Weights of a small transformer language model.
Architecture: rotary positions, no biases in attention or MLP, normalized queries and keys.
Training: a variant of SOAP for these matrices, 401M tokens.
Each number is 128 + 24 x the weight over its row's rms, rounded and kept within 0 to 255. Layers, rows and columns count from 0. Numbers have three digits each. The size before them is the row's rms in percent of the matrix's.

# layer 4 MLP gate, 768x192, rms 0.183, rows 196-268, columns 0-191
100:120141130124107096139103094136118112116106130108129099147152148139147078142106100127142112125122111154143147124155139142106145155162151125116142132081124173099187092173140129109145163120119133163168132127138098101127131154097115097127169143153064103129144091128123144190134131156101152122134160105164116138075155141121085117147128149092122137146070126176109122109127101137095137151108141088130117137124167132098083126119137130148165111120131095143156117117115093083164147093138167122164110111125109171155120088109125132130104112113144090114139136124123133127091086130144101168
094:138120143101121131141138110101106139143132108127100146110110107152123147175143077104145176121109124175109132099143126093133110120146140132110123127146158120133138109169148144101107126141122109109115123145099138127156084174168103145071158139141102091097124121142078145176123068094121132112163089119120112144149078138155126106141095109156146089103128146112151118144157099134161149110127142111118155112113169153137126189117135132131133136092134136123133130112158133119131136121120094184100137146108116099081125101134116136180129111100126118117139112143173146105158093094168173181
109:122124135112150120128117126144094174164145095142117096130127107135138153146184115107147122094093148090142090076097144143132162058152065135124111138122153134107143163151151096149103168152138133162099147135132144136112103150107131119105094130108180142090166166093123116148165145101123081087140113135098128139136119103107173139124135132169171176129139127146131134137146109070081119112137150103150109119136168141140094108148137127104115137126177109108121130139126129123141152161142132135149122136137144148147135152125132158131111176108103168144110119152132113109122127094185111133
108:135094158170124134113071141164124144101116107130069128138092126127129128141145152071128161142133116122100107127160132112156127115120143121143156104105150139116128123104102118088118176138073132140167124145129099140137062094140169117113118152141140123157111099122123112137083126104144103131155157160131127168116148104157166108131100106099116122098111122100143147130126114092092085094148126149129115106099127120136158099104116112080111083164150125146082128081112137094131128095123120156107102104125091123127132117128127102090149091120168097118132172120147099132093158143082105118
092:143119137100162122107120152152181135101131147117142139130116155105121133133136141168127092138147154138143124092132112118113116099105174170121116136115126131146165153109137139142169120154139106150111159089108095158111112163131134089099141138164173175111165159131114120140096149100150100157105143159130113137152112107115094155154158150114148128117112129140107156153141157140154121143107145108160135102143133158095158094100099102161100173160113126147144115182111134091087173131094103162146124107138141151132096090132116122148132162092170157123119183176135147127145121104077148108
097:088115144144117150149138139127155107148145171116105119107111121123136145158146156113131151113127107118081122169099144137105152160109167112090126128129175137139121141132149131111132146131110163168141119121124136164095079130096125131154152128128138114114133090166152113131122094105141112126178121122126101179140151167133137163152174158129122151136153105162112077135107118162145191143146124154102097099159149133134124160127146085142128095138137184114146120108165152128088117152106104171160104167115107109130145147195154127168152150104155155177136122134128140160144110134123147164
092:093108077142137122132122099100140116144097134166108141104169101071142102153116118092107147124110153173128119104171166149127131140132147110103146167092151125076143146135123116128089136127119140156154146118162165175193132120138150094110151178092137133115145134127133141138179128133125141123135142125136102130104119124157119098143117084111098055125131178109157118136167138060104136093150144162114128111154118084151158150120145150121122127100106092099108131130141118158155129142097150139133144108136141152122139093119137115122102169118095150130137138166135147091108136139137156131
095:103097130160092097140143089122123162118132062077106122148110143135154138121114140156124125158155107131140123121116150094157141095103166121113123109155176150104120125120133121114098173128169099113088112137119085161141161122108130106104179135124152121159097111128120102131127149122091149119130144165144152144114100156111135144141120104154162175176094164140125144155108148092091120125138123108130122124140169151152097135132138139108169071165119137081091165084130128130122138151141123108121145128101167128143134155183170121171133157148130103108104092106097143110133134110137105130
109:115131129077145110113155091128178113151137168133123108129099093129132126118097119179115138136170127125124148117122112098155143143148148125128154137121159159108142075100131095137070113115120101143116095153119104125131098157070146163129109121110078123162119129135164142124103130132134090118087152111095083151166122160159120152107128131147064110107095156121126123129053114150142133106176143113160103123113135133141120083107078097080137126132121082130115142136133117149145112099108081144152134103144140137162168132100129116129117135132142082136128125130141110115111102104136136171
089:143106137145126116100131159137108120161115160120131071129136144103169147127095192120151108115122088120112185135107161120170154103143127130133165099093128136133169116133134128120138171068140136139139098151145132104143092116157152120125154149119125120119092137157155148098153168114134155094117107125139113174136115139163151163123173136077142097081124123154122076117120097083133109128127135143131114142134112098180119181134136141098125109097137169128116116132112139130158138171132112122165104158150177149165136142116137121125143129163180141110096117167101143152135114138149114120
099:197123155110120147110083144126107120122125102103102139143159158142123096155132087098141123153109112141104117158142121144090160111097070134150132104127128103136097155125125114145140128134114123163123151166124105187151117162095100150129128096148140087112118108133121119085143097138117100152138170150136150112125135133123110119070144102117124124180151080081150144124171157121098128132138114075143116124124133139109174112148105112117180146150141170141139088117117110132164149155097117130169112131123144138087085111136119143177100145136124135128185146127117157115129114117138146174
092:164122133063155102182155123100107148142122136147133135108121133112150179045115087142113162110155108110130079110136122175125151103108139119123128192163126145087125159143104131158126154127109079123131104153172094106143108119142137164083123113132151147121103117165135124138111122126137121149092107152162132151131103124103137172141173122165089093116125118107115120119107120133140138111122140137126124146110168124091152123093097111137128131082098141120145156115155102130128128102132149141113129144157097112110141188121156112150110107098107121113081101120107134171108110135151146106
103:081131147179118146099131140136118140123123108176132129078149128130117166144104175123149167112131115126119143147110163107106141111138093162130122121124117183141093148153147144187110122106097130135114127147158135099146109130134156100162107134141142112113104133116110113139129154094123158139142105116137123110144167116166090125150146103104130140143106099183146109092123155125111145105152131139151092140161165161138114168116165149095099171139155108139137072128132151162172175120165145152133108132156124119108148149153115120110149165124110097113093095109139077123146069120147145086
093:124130142172164174133136122139172137151094091130152113178140119115123174122073129122139134117143116105124116123149143135170126146144085160081101184133097116139121128130110147145190098118118118143109162175142101126101159111161105122130134129117109131111118139117125133153171111099087163093133140118140172151130167146161136140125150141160130150134157172084108135091133104116159106145101117124125106132183119156134118078117135140131153134186101135091150135107135128071153124081129121133111165157129132143119134124109129147128090154110120135158150112172145147161102123149114098144
110:136107148103118128095096090135127153137126122141220164162129111099112141130104126113116104142131137142140138128098111104147185125111158149148135129100120152120169134146105108181123130149135119119138145107146137138148130127150098142142143098105134145129130119137142109118111140136128192103142106154125091048109109147150110133128109140142144127059130096119161161146149146120158127142161126094096156127128121071119146133103132116148155131118138129089121079090108092150163118107109129153117116130188100172138128097135149108114078137109132171083156099135128128087140140117129117098
090:137091145130118132143108128116126155139139194089125116104100105112115137070152139112070120081170128101127128107144154134146161155181098142101140152111153155143122088174136134117115109142082132143107127101134123148136072142123145158126165118115102118112108171099101139131143128089096159126079124143122127100136103123105124125127098146162132108101128133100122144147113117118116144160139106126124100149096138137122141144152142135156118145117140113092076156120098106153131161118153129111136069164129106140120137099118183125124188187115094153105103097142160156099116135106101134128
106:124130127106137133091148133112135137161110147169116142101122099123135138122139129155135079136141134135151115142095091137116124116128122150144149091131150158084155128135118151110153116099146106152124126148126112120125127101096106140093126129157107155136117099117085105126143139079143167155141115148113103135095148161149184118123147101105125088149156128106070148098119160142086090091084149098151138094143163141147182159105143160128099157133156140115097082053149110073116134124143081123150152147149099123143148136124156107187147141134122109117167118148139151118131174101144140133
101:136133145098116118175113176108086119073146132094126142123137190123156126095126092153162101153127180094161132127136133140078141145168122110118109119137132133163099105145120110092089143117153093127133131122134140142131126155121105113137127150134120142100108135124147094099163137162145152116143150109143141158120166130115109120164146154146161118120070137119094100080164086134133137167109115123096147093136130131164064140129155112118125104111147135134086142135145134126130112129127167127124079077135138103091130181146120118101169110132138187109146153147134123147161159111128158135
104:135143116172146098172149103108130159175167150130134126136128111115112097134131116161113106120146119137134112136095116138091127174134100141170146127150205145141149146114100143147152150138129145128130112110146160139104111121129109142156150080080136199151115127124138141118100156114151069110140090120109106127104150130146111102111139124137120087084113115133128143142129151120114163124110154149114130144097127123104161164124120187127093139129082068174150173140164130092128120122149149102154131148088139128117139156118129167104141118089146116107150148127168103121091106114154123165
100:166115127108131077119171143112136091157142176139124086086141144157118143109117101147132091071163154119134160109179124101126111103135150116153136098121138122179138127116148096111104180155168121131128130068159123161135115143108121134128128151169099123138139151115108116153097125086158164116109151122083137124143098175137137135139111163163105181155094150112105124150150102133107135152146108145136092146120118134152142121112121118131155104176101155184144088115112158101119116150165145086131152107145124163147123133140121129158133150149134135151126137156106131149172113102153124125
096:143101121099160147129155151142136139116158162150054154095151149132159117143152131137159139133083130167143126138121142144138110090138091170128162074093094174131119147102131146179157121136135127111155132124112104105098111141168145136133152111087169123146134132097093125083124128116109110118131137160152142129114136124175117129140129140130143144136099129087132114117095142112083144148080141140094146142136133141083124151157160105078121168108139108135150086117136163090158093117123134104126119145136126149131111138115140092124122089116140169165137102170099125104186129148169107105
095:124088112159156139090139148113117102095097079126189136142125120130160152125100147132123089160139109127173119155115130111182163139177132099127133118125116091113143162130149108138152160125167156166113137103143127118127110095141132125130108184106158114088124126132161084147098169116134123140134103146120115086119128115144123128125154122127142139106164122124152103145110123143105123134160129127109103123115149109099153183120086128116073114157114087159094115120125136147135126116153156072110073118119138121108178151099154124094111164151122166155160102173114100157129118135125163120
100:123125111100084109123092139154110103107097117145138141091099107111148135127116157121156119077094151097109092124101133129115140079112120121085111112089140122127130154134137134177167126143148095097139081127142183142160120105108162086131166116131112171108133128146114109124100132136130106141130126147116169142082145104154107127140141104104062131143110126180099099127144118112152108152121157164118153139122102122154149136103159151090097149110099121143105128133130162105131123128143175129060124176125133103132077117089140143098139115149181133107141105136097145114121134099130151094
109:108146148093141114129156127134135135101093129111125127204156177100150108099146104115120103072159136137129122086149125163139170111129135127153133143144155127097103097097131151125157097120152162162114127096081119131103070142184105117119137141110103134126139110153105121125117149120123144094167172140151137123096154168105129112132134110145140095111130119103132153108129130132121151140123126070145089134093110112146144111155107141145088135133120126125095169119112127128104101141146137106183166118108136142111088126161144176102121113130100135089132174150130097095089128118186157133
096:096061143130128129131130120183122143135126130116097120097143095117112123104137174158141083143121103106113127113138137096113121114096157138139164126113141140176145151099141146172113130161104136134126125170131093177121123130122161161102122146105124107111131169123145142157138117135144144084164106088097166119154129110130118099124151114059131115123170118112133102075175122132119115142130122110146138060125115143177137120106147154113099119134094156132166117132089141159122136145107153103149167147156109120135107162106142156143078158133154154138162089094148115122100142114092133113
107:116096131128186117105142104117104091104110099114144130122142143148145109137141101127163123144114146109149129154116149104140102164164109118114130102099169095093146089128128122138102133142140111158116110114155113139124187115063156128085167086117129155124129106107147108135137117134105125120147106156128115101137111112139137149137112128147142138119119159157090102161074121145135135129149115131123155136167110066129120128094147123179126139148155110083146133128133156192133112155100097123161158145176168188146182149151128102128122136106146157124075111166122135140154153124128143164
107:098098125135121122113190124147113127140120179152131103123126093134128149147108133165082094101115135190089137148120090112114133139139188134134107117178129145114157136084138132141199088145098163089150123122168121131153128134134122115127115136142159186139154078137120127115149162132070108116145140136170124163117148113125140087131175105131110100084090098149100132109131148121109109188121117118096139134146143157124157141152141100156109130117109138111171123101125118116144137158141111141117121097128117134141173106134134098114086138130108133137168127115112141153102154150151134105
098:151122124135146118156136123129141111128127108129117113154116148157115146122104104100168150167098134155124127127140124113124113091068127122094107108119105074183139135100091172152085123128143118127124115105086128168136072112158096110149144102121161121140111118131156062132142161121107107093109134116148148127110137107115131125103105107122137088122137151142093147172141154101110140098116113114136148120139176111138109159103141128122092119116129167156114093143081125125098137141114176122137124135143159103171140111147146154114087177118149133105127135093135112194078107145176172137
091:109088121120105145120111076130150115086097136130144155115117129113086164044079123096100108137123112112131134150098111113123114104141172130098141136123146139133158147113118135122071145115122129102127163130141118153153128087147153108146145146119126152097135073119145121130100148153103127111121150153101123091159175173099097124150157101148171156132135169141107145116075132105147097148152150144095099109160096132138143098149128127116122134167092152117136128133118135128139109143121143122080156095117167162116107135123138170132135129123091144124071119104115117110180158085124147129
097:148161113120106115117122159132135109126112120141138126109128127102103111120173097132158126066097104154101124105110135144129124189129130149121134135130095117089154072151083176117123097124120116138134132140137124157116117154101122113127182085151178149097130121153102153135118108166115132135139116116105091140109118135125119136127142142095133111101079108130090120078145109102079111145152167112125134123120177082089141100116155121163163168172139173127102056112101119116134097093143138100156126097123105097145119120144105128134153151115110150129119114185101119111135123148099150132
097:115132127201107098142148073120133129159130118123105127172105130132094109122094077098145145123143141143134169150139112129104097098095147112104097141093135103101115113102138112129116149162159137121171128113124115081117144135201159129094168115114118146130155115126131088137122138118131129136174113142160129138147117125104120125150124140132130161118122141120127069144186150123116127135117130160162104134120136114136123096157168139124136144118125109145119131119129199133184099149103154146149109120122180149130152132160161099151175143128124165187159110117135103160135139089122120095
103:129103142157138124122159107151154167144109076161094134159160136181153174098117173130132158130134155166109175146102132109124127143143142164134111117161110177115151148194148103118108128152081152131113134116141115101154194166127104181107126156160109147132138115160147142143118121126106125126099149103157149104149127119169114139093096143163154087153109109093128121100161074131122139086113153125112139143130120138114132150096158110093088141123103126147170103113157118149096149121114143119137096135128122077111120127114132142158117151127148121165118165145137146107124129106133135147
098:132127103155148090104141115142156114124155173124124122141137099115133126137066154105141104139132179160136122126152134120102118117082080134113152053150083106146143128120131101156095173127184138107172153117137126148154105111088114152137109126117155173118126125121152157113111126104123113112086096136141114117074129146166111129135130140120107103127126164130100165137124070132146090157123159135121117170086131127141145113130121132161171112126137157120119141121130129132124109151098125151138137153112174165163126139127099112112061137171123138125123113130102113103118135103084152186
098:121142147168124134166143103108129137114122112139118095107074110159131135114115121131127134145083117124147155107053169145131122129133155164130104108151123139141148154143152156153156161098121125142118097129108117149088191138128103159133116169131125098124133166145144119145150106151156084144124122160128119133172159139115148135076138144131157118160151122111072141099111150139081142125090127167124161053135137140143147156135148131084058140131131164153107111133118137122149099105110106137113140150153143140100140113116148131136132123114135134137173143100116145190109133078101139150
108:144146136095114099069172126145138145138120146113104114131103126141182122135187136133106142092116093133137120102114141101107149136158121167133151115128109111138142139109152093109088153098108089103096103170133145114127099113105103091183118155153144092139131144104128110116139132125154144160082130080119101171132152104147148124080162112119096173114133141081093114137118163139146137099137114101139110119121158166119194165128115145120127109105116107102141134144114146088132135150159181098131119119114129135116102166074128118084141137145160123116119129141147098136152111101098153146
096:094128114065136092102141158124125137137127115169140093137124148136139139149157153155148129115145141119124173088078145147124147130117174117134136103137098135156172085130110156088088136156101145093125116192157084129123140106105164142142123117130132106159135090154113110145128130135099132141113173145116128124171116111126153136114112137137115128128149103137115090133137145134103178109118138144143106182129131138098115120124139142126085145138163137143130130170113123125114146126155115135136146090086123126093079135165111144142152075153082118105183128149145163102072116152171101096
106:106134147133132137098147107094129167169131120129128151104147140101123135136130150120144124076149113140117159144065146146099115133112106124163151106099162131090113103104097134132110128129134101113118106140164076141097100099107158118168132130112138144110145140111103117146120105129130102103112117153107151168164109130125080175146131133126126111136145176127204121159109156142155122136102140140134105150063147154119110174134089186131124136120151141134091136135141131145106079124144175146157161169130157150164140148107136114142129120078127068130109148145158107124126101138157127161
107:154099133146118140109092137101134094110150124150080098142127133113119128140160121130172179125171123116180126148134158089145137115137111106109160106168125107116100115135150161137098138135135145052161144143130123132119111112097150089125176139115146130099115147169073140131124114102111140110075090094089142146146092137097066163137112124120116105115105111116138116120110099110179086103174129146129168119124106125118102091110153162173139144124128103157139120125129130088144148132096174111154111135127146106140139073130141123156139156106130149127158131129135136105115137102172109126
102:143084137122116106108119113113138130178115108154123094139113122092176128082152140125128109102126109128162134152103100117105127084135132101157105162138099143099090137142117133161137146099163091122136162146110185142148092105119113116115130118119118125144132139182107128133168156104130111139141147148115149107114164137163117128137140123145129131183166096105145155139144121144103162184153128093134098089137121156157146142076117153137108111160051127107141186098138132169119114129134133125077118132123149145099140167115157142132096138093148121097166136155105139138142085118119156122
094:126089116129105161127145078100094109138079148166128118128122151142115146147124137130112110156117153141153119115175097060130094145108161114126159113088117111131107148136148138113116129121075150160114138156109135122144105167125094140097110129144139131082112156100136150114126156122136114147133075125137115107067119139153102133139153099148135115141166098101155139143148104129153121160130134199158153163148173118142139139068110142139110144074105140129124118150093090151157150136116092085195143115164131108131136170131122141108130128123122148099128138153118154100152134121115134108
101:169141113122148104100135126155120115119137144137117123107100112157128111122109145150145113120126133147164147125114117103046133129176146125120112170134078148163117166126162165136100121130096185116126104131116140114132138150112093114158122133118115069070145083112114116105110160108105119116084097152099149125143096114101111110092090104142102165146133125112163159121132140103158128138122111144126158095148086141162130151089168120125128109143175118148116117119136141137117071169139090162136091124120112140149096101124121164124089130132126144117143136152088155171152168106132107149
095:130139134136130081131127125136110156101148154124119110127203165136107132105174120150143128136147096150086106105160146103098124085115135169106146119141129115110099118125140135148138163147171149137099108132123114103140130145069129131086095139141165144091168160135116140091128193076121099126113134117144131133132128098110141163129139100142139179137102161094114134091150098113163099142101127130108113121122147128112118099093110176185108096172100141157117143129116157130123093118109164147128175109148110119163153163153126137174121106103148167110131115109147140135123125098127135152
102:100157100120154149114136127163122137109106148102165149150141099136119112161121157115118143122138172117113099130110114117137182107124142132136110174132149100090107156185105145137133120116115082149113087130204135113074159097152146157128132123140107085118099129142129157093098128141099121125097126115110138151127141124088119132129137113158118118154078097109137094101126131152109150113110163138171128141134184160140093146156125097134146144126127109122153101115128168131156067106116105128168155149084161125105161123143120109098129141108115119084155101167116176112139150157118143116
102:118107082138153119109144082124103145102168170120114140147083096145094147122093137171139160142150133139157131131144116131104138081128089153124100126114138147126176113173157154133135139128120126164144131136119185118162128182143125127152074075135110109108142088090117141135122173142160136102155121124132138135117102140162189115144119147171147107131128120131130141165142100141123161138135111151152122136109105184137110155136120145121133126140136126154109111087118136100113143065140104091108162128153126140132137139155109142122159144181146148152143118161149124132157174107091143084
098:152134170146121125113081127113152129097158083129083114141110137140109167140142123132078097088093083124084151147155069145113106136129114144124124145108147133122141105151136120124130149123133130105122143091102103115107126129102147117139175162170119133103123141128098137108116127125121098123128147152122149136097144102140136148181144133126107126123136092153133146100118155173126163142089146119138112148131113097092070120113132158122155085118113186105123141152110077127126126118156092176095076131111075106133170136152116101122150167139089100124134165100136106119119142132114185120
096:123099101108150123144097159162180170105130133138180184116131119127097154116109126093160141153119159120112128144128148124130118150106139125074141118132122160089165155153122123168198154093134134143106110152143144152155138139136107104088112170113168160149104125113157126156130129141117127131178121157187109181138123146174118150131110119118128142149153140086135156099141127146104153133118140141103108137100122152117125126148095130158117138091133094125115149146135113111149103114137103142118094138164121119105169144125140136097078129121064140125093098095171151108116147137102125160
094:146155145093121131152145133168093131151099149127106148088142091141112128127154128123143164149127098094081122125101164124142147108146141138100099121107145143104168137163100149132084128118131122132135132140085047183122097135146157133143088121093152122126119105172065138151138116202132124111105153126153145113102148150145127160126130129131136164099121132115166095113121118106124137130111138132123160158117102149103135112152118116146138102145115134117106153059107111113164120110111134133134151144096122092100200109166110133123135160094131154150101121095119167135108103134096129120
101:137156142132118118074113164092157081140144125132119081103153145183107167112155138123137151124134122164160103146137116122157079119165139152147169108124135137156115099130142116131144134106130110097101121128157123125126154114118104120085138149139154164169135121150130116093086170131129120144121123112154097080108144099080139175073152152160145138090147107113125111139113140110112114132127108133117106108126123120145137138105125081135144077140145101138131093145107124132172139113152143167111145167094120140140100071099151138113080176098137162162143132174135114105119128136081109122
101:129128145105137129094121097153088119126169112111123149081127170117118123130150123108134128095096117161170110097114199156137133107093139113142136161169113108136120134147091128168141150168144153089182130108163084115123121130140149140132130111120108098099122111099114111134118144145119133168094116131078140117141162115132160125112158095107158124147135128146125150128155113089070167145133083115104142123087134160122153077137127111112143111147151125134122118097129145111144088132116138152141152095170119114108124118120101129133128131172090131110126166151102054137122090121176091134
095:139076110140103148111114093113147135139133155077116111156120099102114135104105149162110105167128154125088177088139149112095097124110150084086168137106116150146090131172140118179125099116107143114152184146160152106143126116166111095122115108107101118104110138150175112167125106136163137145139100131097099095175138100109126146141121153132144150111133177100148164139099136139135151161156133086134121156130125126128121128144153135148157101113177117137128124109124142120135138124127177162116142125112140121176109086152115132145105128130130157112124066168115151182147124131116143123
097:080098128104124118117156154111140154105146110136116141085142124080103095135123171136133099153054122151115147119117133141132168152122087118130148117135149098136153102094127094104147079088131097079127151124095131116157161128129128162175122128103136079182119144152126095121140136138114107098145104137144146165108130116149118145113142108088177092156130127111093104143104102144103102110064118148116145077120117127116106149105105133094126144109097141183151135152103160105133098111137126101161138116159151138113136150118125124117162082121118137082140114111126146125132144113162142152
097:134139108102114096153141110157087124139129162123083131099123155155077093075088131140150101132139127119133113155145077140149152106116147132122140150138131152139167114143119147159146137139089122125102117101123160093188125117115136117126157119146131159160114126152151080106118124134143145123111128124110150140128082120152146180140156107098110064144091152137113108135147126175080121135138149163109158143098175186145123153159137123119149116078128125096117155130113131126112168130127167140167105092092103102098125098120154101139112112127157123120122171112156115149124167123163102136
105:142088151114127088140093140163107151130115133144121129125079143131098101138168143131143104156084111127125143104155095134136094162126132126128139115099145101120109141125142113095162107112129076113135125125121115181182128155152167154142118121122161141091159130122111127115131120132148170110158121147111167108105138114142118107144120099146140141112132123112072122119115116098174107107129110135107133109092169143115123095103128105129140103107088128107134179155139100155132088141168112121122117139084113193145140156087185104162097082095152155128116148150186144155114134107107168124
096:118143124175159173129152156116133092098121127141137092116109116151113120117138177125159076121110131097116143064094140099085095141128144150082112116143103133143104132164125086109100128159152126152149095098134101147107147124129099115145129106149098133121065137189132120158160173076129135127119161135141128117139127098155133092124139159108134127135120158163093101092109131090121144119135091134096133106124118138109143142105131133106164128135131117084102086145101108120158141124117086108182131108098137139132128150103109155116140139159148148143086110123108129149162153098084145093
107:143077149095132101153100080135139163127114107141109116140122124114113135138123106148141106117126131120096147147139099119196094096145108117097115183105114114112147123135129125156120167100158164088077117126153128144124119103142089137129106128148184150133106116126152134153132097088112138122109120146091148122120155131152118122131124132160121138141146109139138131109137125107093143101096158136143164176112154137146150110106137102166136166138095111138116131182153134180108149122155166143127111109122164106177181110152152104130126126131102150179103115133138133110116113062152057126
103:127092122138123093183089096131190117145165144125096146174129106109112108149095134125118120115115098133129160152130084120145133137124129156115135132148139150119154112119135153135139156136127080137139178128129126147154110149173098114124125167139102107161101161123148114155117119117164104110067136091099093102133148134107147108119134111136133132142111137131127125111123149132103091168143124092135139093077107120150145110167116175079126143059117068111136087117152066135126117132146139068111093082136079128130130126122163134131107137141122128093103095117118133136142122123108126135
103:072171137179112102126128144117142111135084149152114144103136127138134122114160115091165142134134135102129138111115120144110118130106135145126129109135164182141154114155186111148062155132121128127100146138126145087098116109148117139116169125136108104130129129146127100138142101170128092134163202143107150153092168136187120126130131103135197128156117154148120122102112159157112135151099141099099133108146090154151127148125176102146149117146166101107157117152108136141123097135167097144132132112102155156110131111131138121112116155123140144138119192150164072124142101127119135148
098:120162128102151115157140103100183143138078134131129167125108120096107148094172169094107109149142123125100112163096121165082111108117134085136102074159125133129142082127152130114108112126070142150118167122143112153138143132156148153139106084099145143088122170147118151113148102149103115116102145121109180123135172104115135145144114095125099137139180142108133101160115163118140111166142167123151117092132198093150104152153142110174132145077128125105181141125122152118128150130141128153143133154140121120141129142116158122131107152143123112145149095142148141157096125137112108117
097:139083131120134109117152125120183124070125117146146158181121089117133142097155126133119088138138177095132128135104107138133161123135083159115103113137136137165092128111126108150142145103138096141135071098140154159129089135128132117124142120133136159100105150145098063134105083114109131088126119169089144136150154095129124110170145138129137166170109142143098133171128117130167133094124156139148095145110158132146127126077157145141110112139175139143091122140120103094090135097107118134101130142118111135098099104150166177166110112109115136107114087088153147165129143144126119127
098:119093092144099122145141087128135110108130124134127133164142124094109109152095130113125093143125158107145141104116147126107089100089078125123132085100141142127124109116090098155162087127148105122102124089109109203142118121166164170137162114179087105139136107139137152091106103113145142115070095128146120116114149112143131109170114113125088161177087116132117141114114148162155160171097124098136103118148106170140107120118115117144119101136134097157137145124142111125102133111117149120132153097121116149117151150149117111132145107122099150124157147096142178188146089140092145098
102:112095144109125132113114107113066098101143102142134087133138128136127098095133125086109139145177150107117107132190159093088137075109127120132145171091113151154123181111156140150111167108179163130143150099107134137129141123130148133138158115124111180084130138128114124128126127106112151152148147100089114144148146115141135144104140138113147153140161126125157154107112127121109107120182135153147174131155146122116136138113171149119126162090107127142078164141146156123170111100097144088148139099161118132120117134109167117115087139133084110133091098150123130141161084136085140149
096:172110117102110153091148159115157139137132087080145103134125118124120186129137115138155092127110116107118152074140134156135122119099147130115162116116133163149099117106147103141141112107132098108121129109120170087104136104097113139121103106125131111136104100114139113108140137114159113115138117100121137116149116121124077158156119169181152135106130145107115144125094111140122111148141121159124111095150152137124107160118144140161143116109129117102150110150132193112138155100071126112142145102147167166143116164094112151098154085114110179057118173144137129105110069117108083164
098:167120114133125128132136103141084133073148155141147170115145174119152110109105144127145147129100121158125138099140146127131171145102161120146164148146094111154090120094125170133126109168065094135135133126127149164100147155121121154119142108114120089145120181144151100086131085112142144101084187097113143105104138163138103143139145146144172086120117146136168123097131078150129166149137157116125108115105113103134130132132129113151154119141126135152139087118116132148110152083151135118153076071136146116123167101139129100123108131126144177105094144136089126142118146128106105166
094:149129081137157099140130128130133112124148142146172113110150123186119123108111127116118126131157136135087135130109136176127171134164136169120146122105119072114133161099116193124133181081107124158131137119153155123105147141141101138135146160113121096112153165158131098123089113112127160122105116142094112163137101129130119120142123131133136152124117119095166161130130105120122120117160149129119124138156140165108151157097147119156109084089141133106085111110142104109085115167139079103172118153171155114161105120208112084087082098098131121127140106127149123126109113126115132150
099:161124100162109124126156099097114140115104075175137111147114133123138132139123123140102127139136107111129181121158110134077149108095096121157133135084065120119160135153172167120074100163152101145124122132136163121177123164117175137110120149086127175137135133142119144125164108120117141119127160100129164154136108181141117119148168057168108117124119080137128156116140108149161139152113131113146133085134131136102115132126109169134114149121133129163131114123106155124101113096131137117159122141154152140171119129149103140169081125156109155123103122093108139152116084139131155149
103:190137158155122146099149122141097155147151122111146111117146141103082124132126141173117098131144146114147162105109139135084144136169156091112153141111109118151107155123148095105137191109173103130116076112166147158108154106118140131120143121157145148146128107147161088076105163124117127148135145095098130123092079129121116134135104117147153127154156127109144107129164113159132123139138114136130128115131146120094092106163144143192155134115152140112175111115138101170152149173110084142104153121150140134113143133120116138068091114114134105087105143176129119107134124111133081150
098:149123151175126117163156114116138151126120132127114072161120174148145112098116164106110141095146146096107146112154064143117126188132128145159136086164125138120120120120118123101108147109175112117127161147132120126107118155109085158134146099147086184146120130102113134130151139138121105132091132132134163126139162113160118170089129142165133146093098085099093122140088114137138107128130101112140115166123158156108135128145157106135147099134156118127124157094095099084156166112121075084124163132113131144116117136162103093155126128163169166149129129149088121113164113128120132153
101:136159171178158145156152127116159110130154131099152093132135122139134147110132141141085115082138154141123118140175142124131122162131200149154194125143130129103107127126146102094130134079161097124097109129127112132122103139148168134151140087115157151129138108142121048104165117128126093118084108126167178111163137162135138155113118102134122112088117111115148139128170147161161122157169098114142102137140101142113150145104119154173138126154161157124138154097110154087100180119124129108140135108125121124140118118087098151142127156119132121099085105111112111145133115143121156124
102:134077130114143136109134124135089120135095143129140140116107104165166125124111106098143127154145156114131136093105105087150108119149146116180114120147151160123153153123159169156115141154107124143122133118152114107063130131169139109161158088128072081147150064074116147103110130154099144147118136153168177112107105131110127135185134111143122104130094119177154134096165138138164167140168141169125158129151132115110102124140121128142110157149123130116128153162140131144089121133133129153135121152152160100085104131117122136101095156119151140086131163147125106137111109129161164095
105:133118120142093114155140121157162129137150083111096093138136113128139077120148168110075165074176120083164137087155118122115142144111132128124146109111135138158095145109168123131120105137135121115062148122098123142117101120138118122105127107118130118117132080129101119141123144148144106087188134101121143143139145152140139131145083145156162126135122146096130123098158118119091097108116118087167128104084119160117165142179135123102086139134113118139165121127154136177133123167166162110137108103089118171127127173111100127146115130127156128141156106115162117067118128106112111153
094:105131117126097145131133108131131107133180111100131134120134086140110095090110161094115171135136174123128147120137155139186130170152106160133096135098110148134117158179121129144116137173103152149138140104135127156112176129172104137095084124127112126116110119121110120131128095145177115106120147103142143151136152097173116163109139112176118122104131149122130094141157123136107109097145127179098076093128142179143102159109117144100091103112141146062161119138083172131126131146129146104107145106143137095110156152140106158116149124128138112096083133146154113112142142135078134098
103:127159131141178143103142128163157119092180154161114094113173162133161156134122143150098124110067173143113135095138109133121114172126107134180153107105139125107120088102126132115185114139109132127122110143150136144148076116130170164134145132120112163136150098135093129140158127151125128129118127104111143137158108132159086159083108153146151076096109102146116166117112126113088148144144110104181179120128122116122149149115149159141097109093135166160113112120179106148141130115137136168110117148163156116118129151142150156134138094139114168098142114142095149111138099125118116131
108:135099137074113105116133141124098156150122135137151130133119123117117120105119136119099151123131099112130093138103137129126170137177125105164150081128130169115128112133081122130105167149122123151137171170139099120077130135138085151116132098104112134124142123169171105123126105151190142134136091120117137117124143090114123103099142148097089155129149111104080130144119182120148103158139138136111148097150145125123160074146100108143190083117155164099103148108174109114146132122138132144134136110136095156163130181099151102128144130167157163085161097132130096116146101118140149144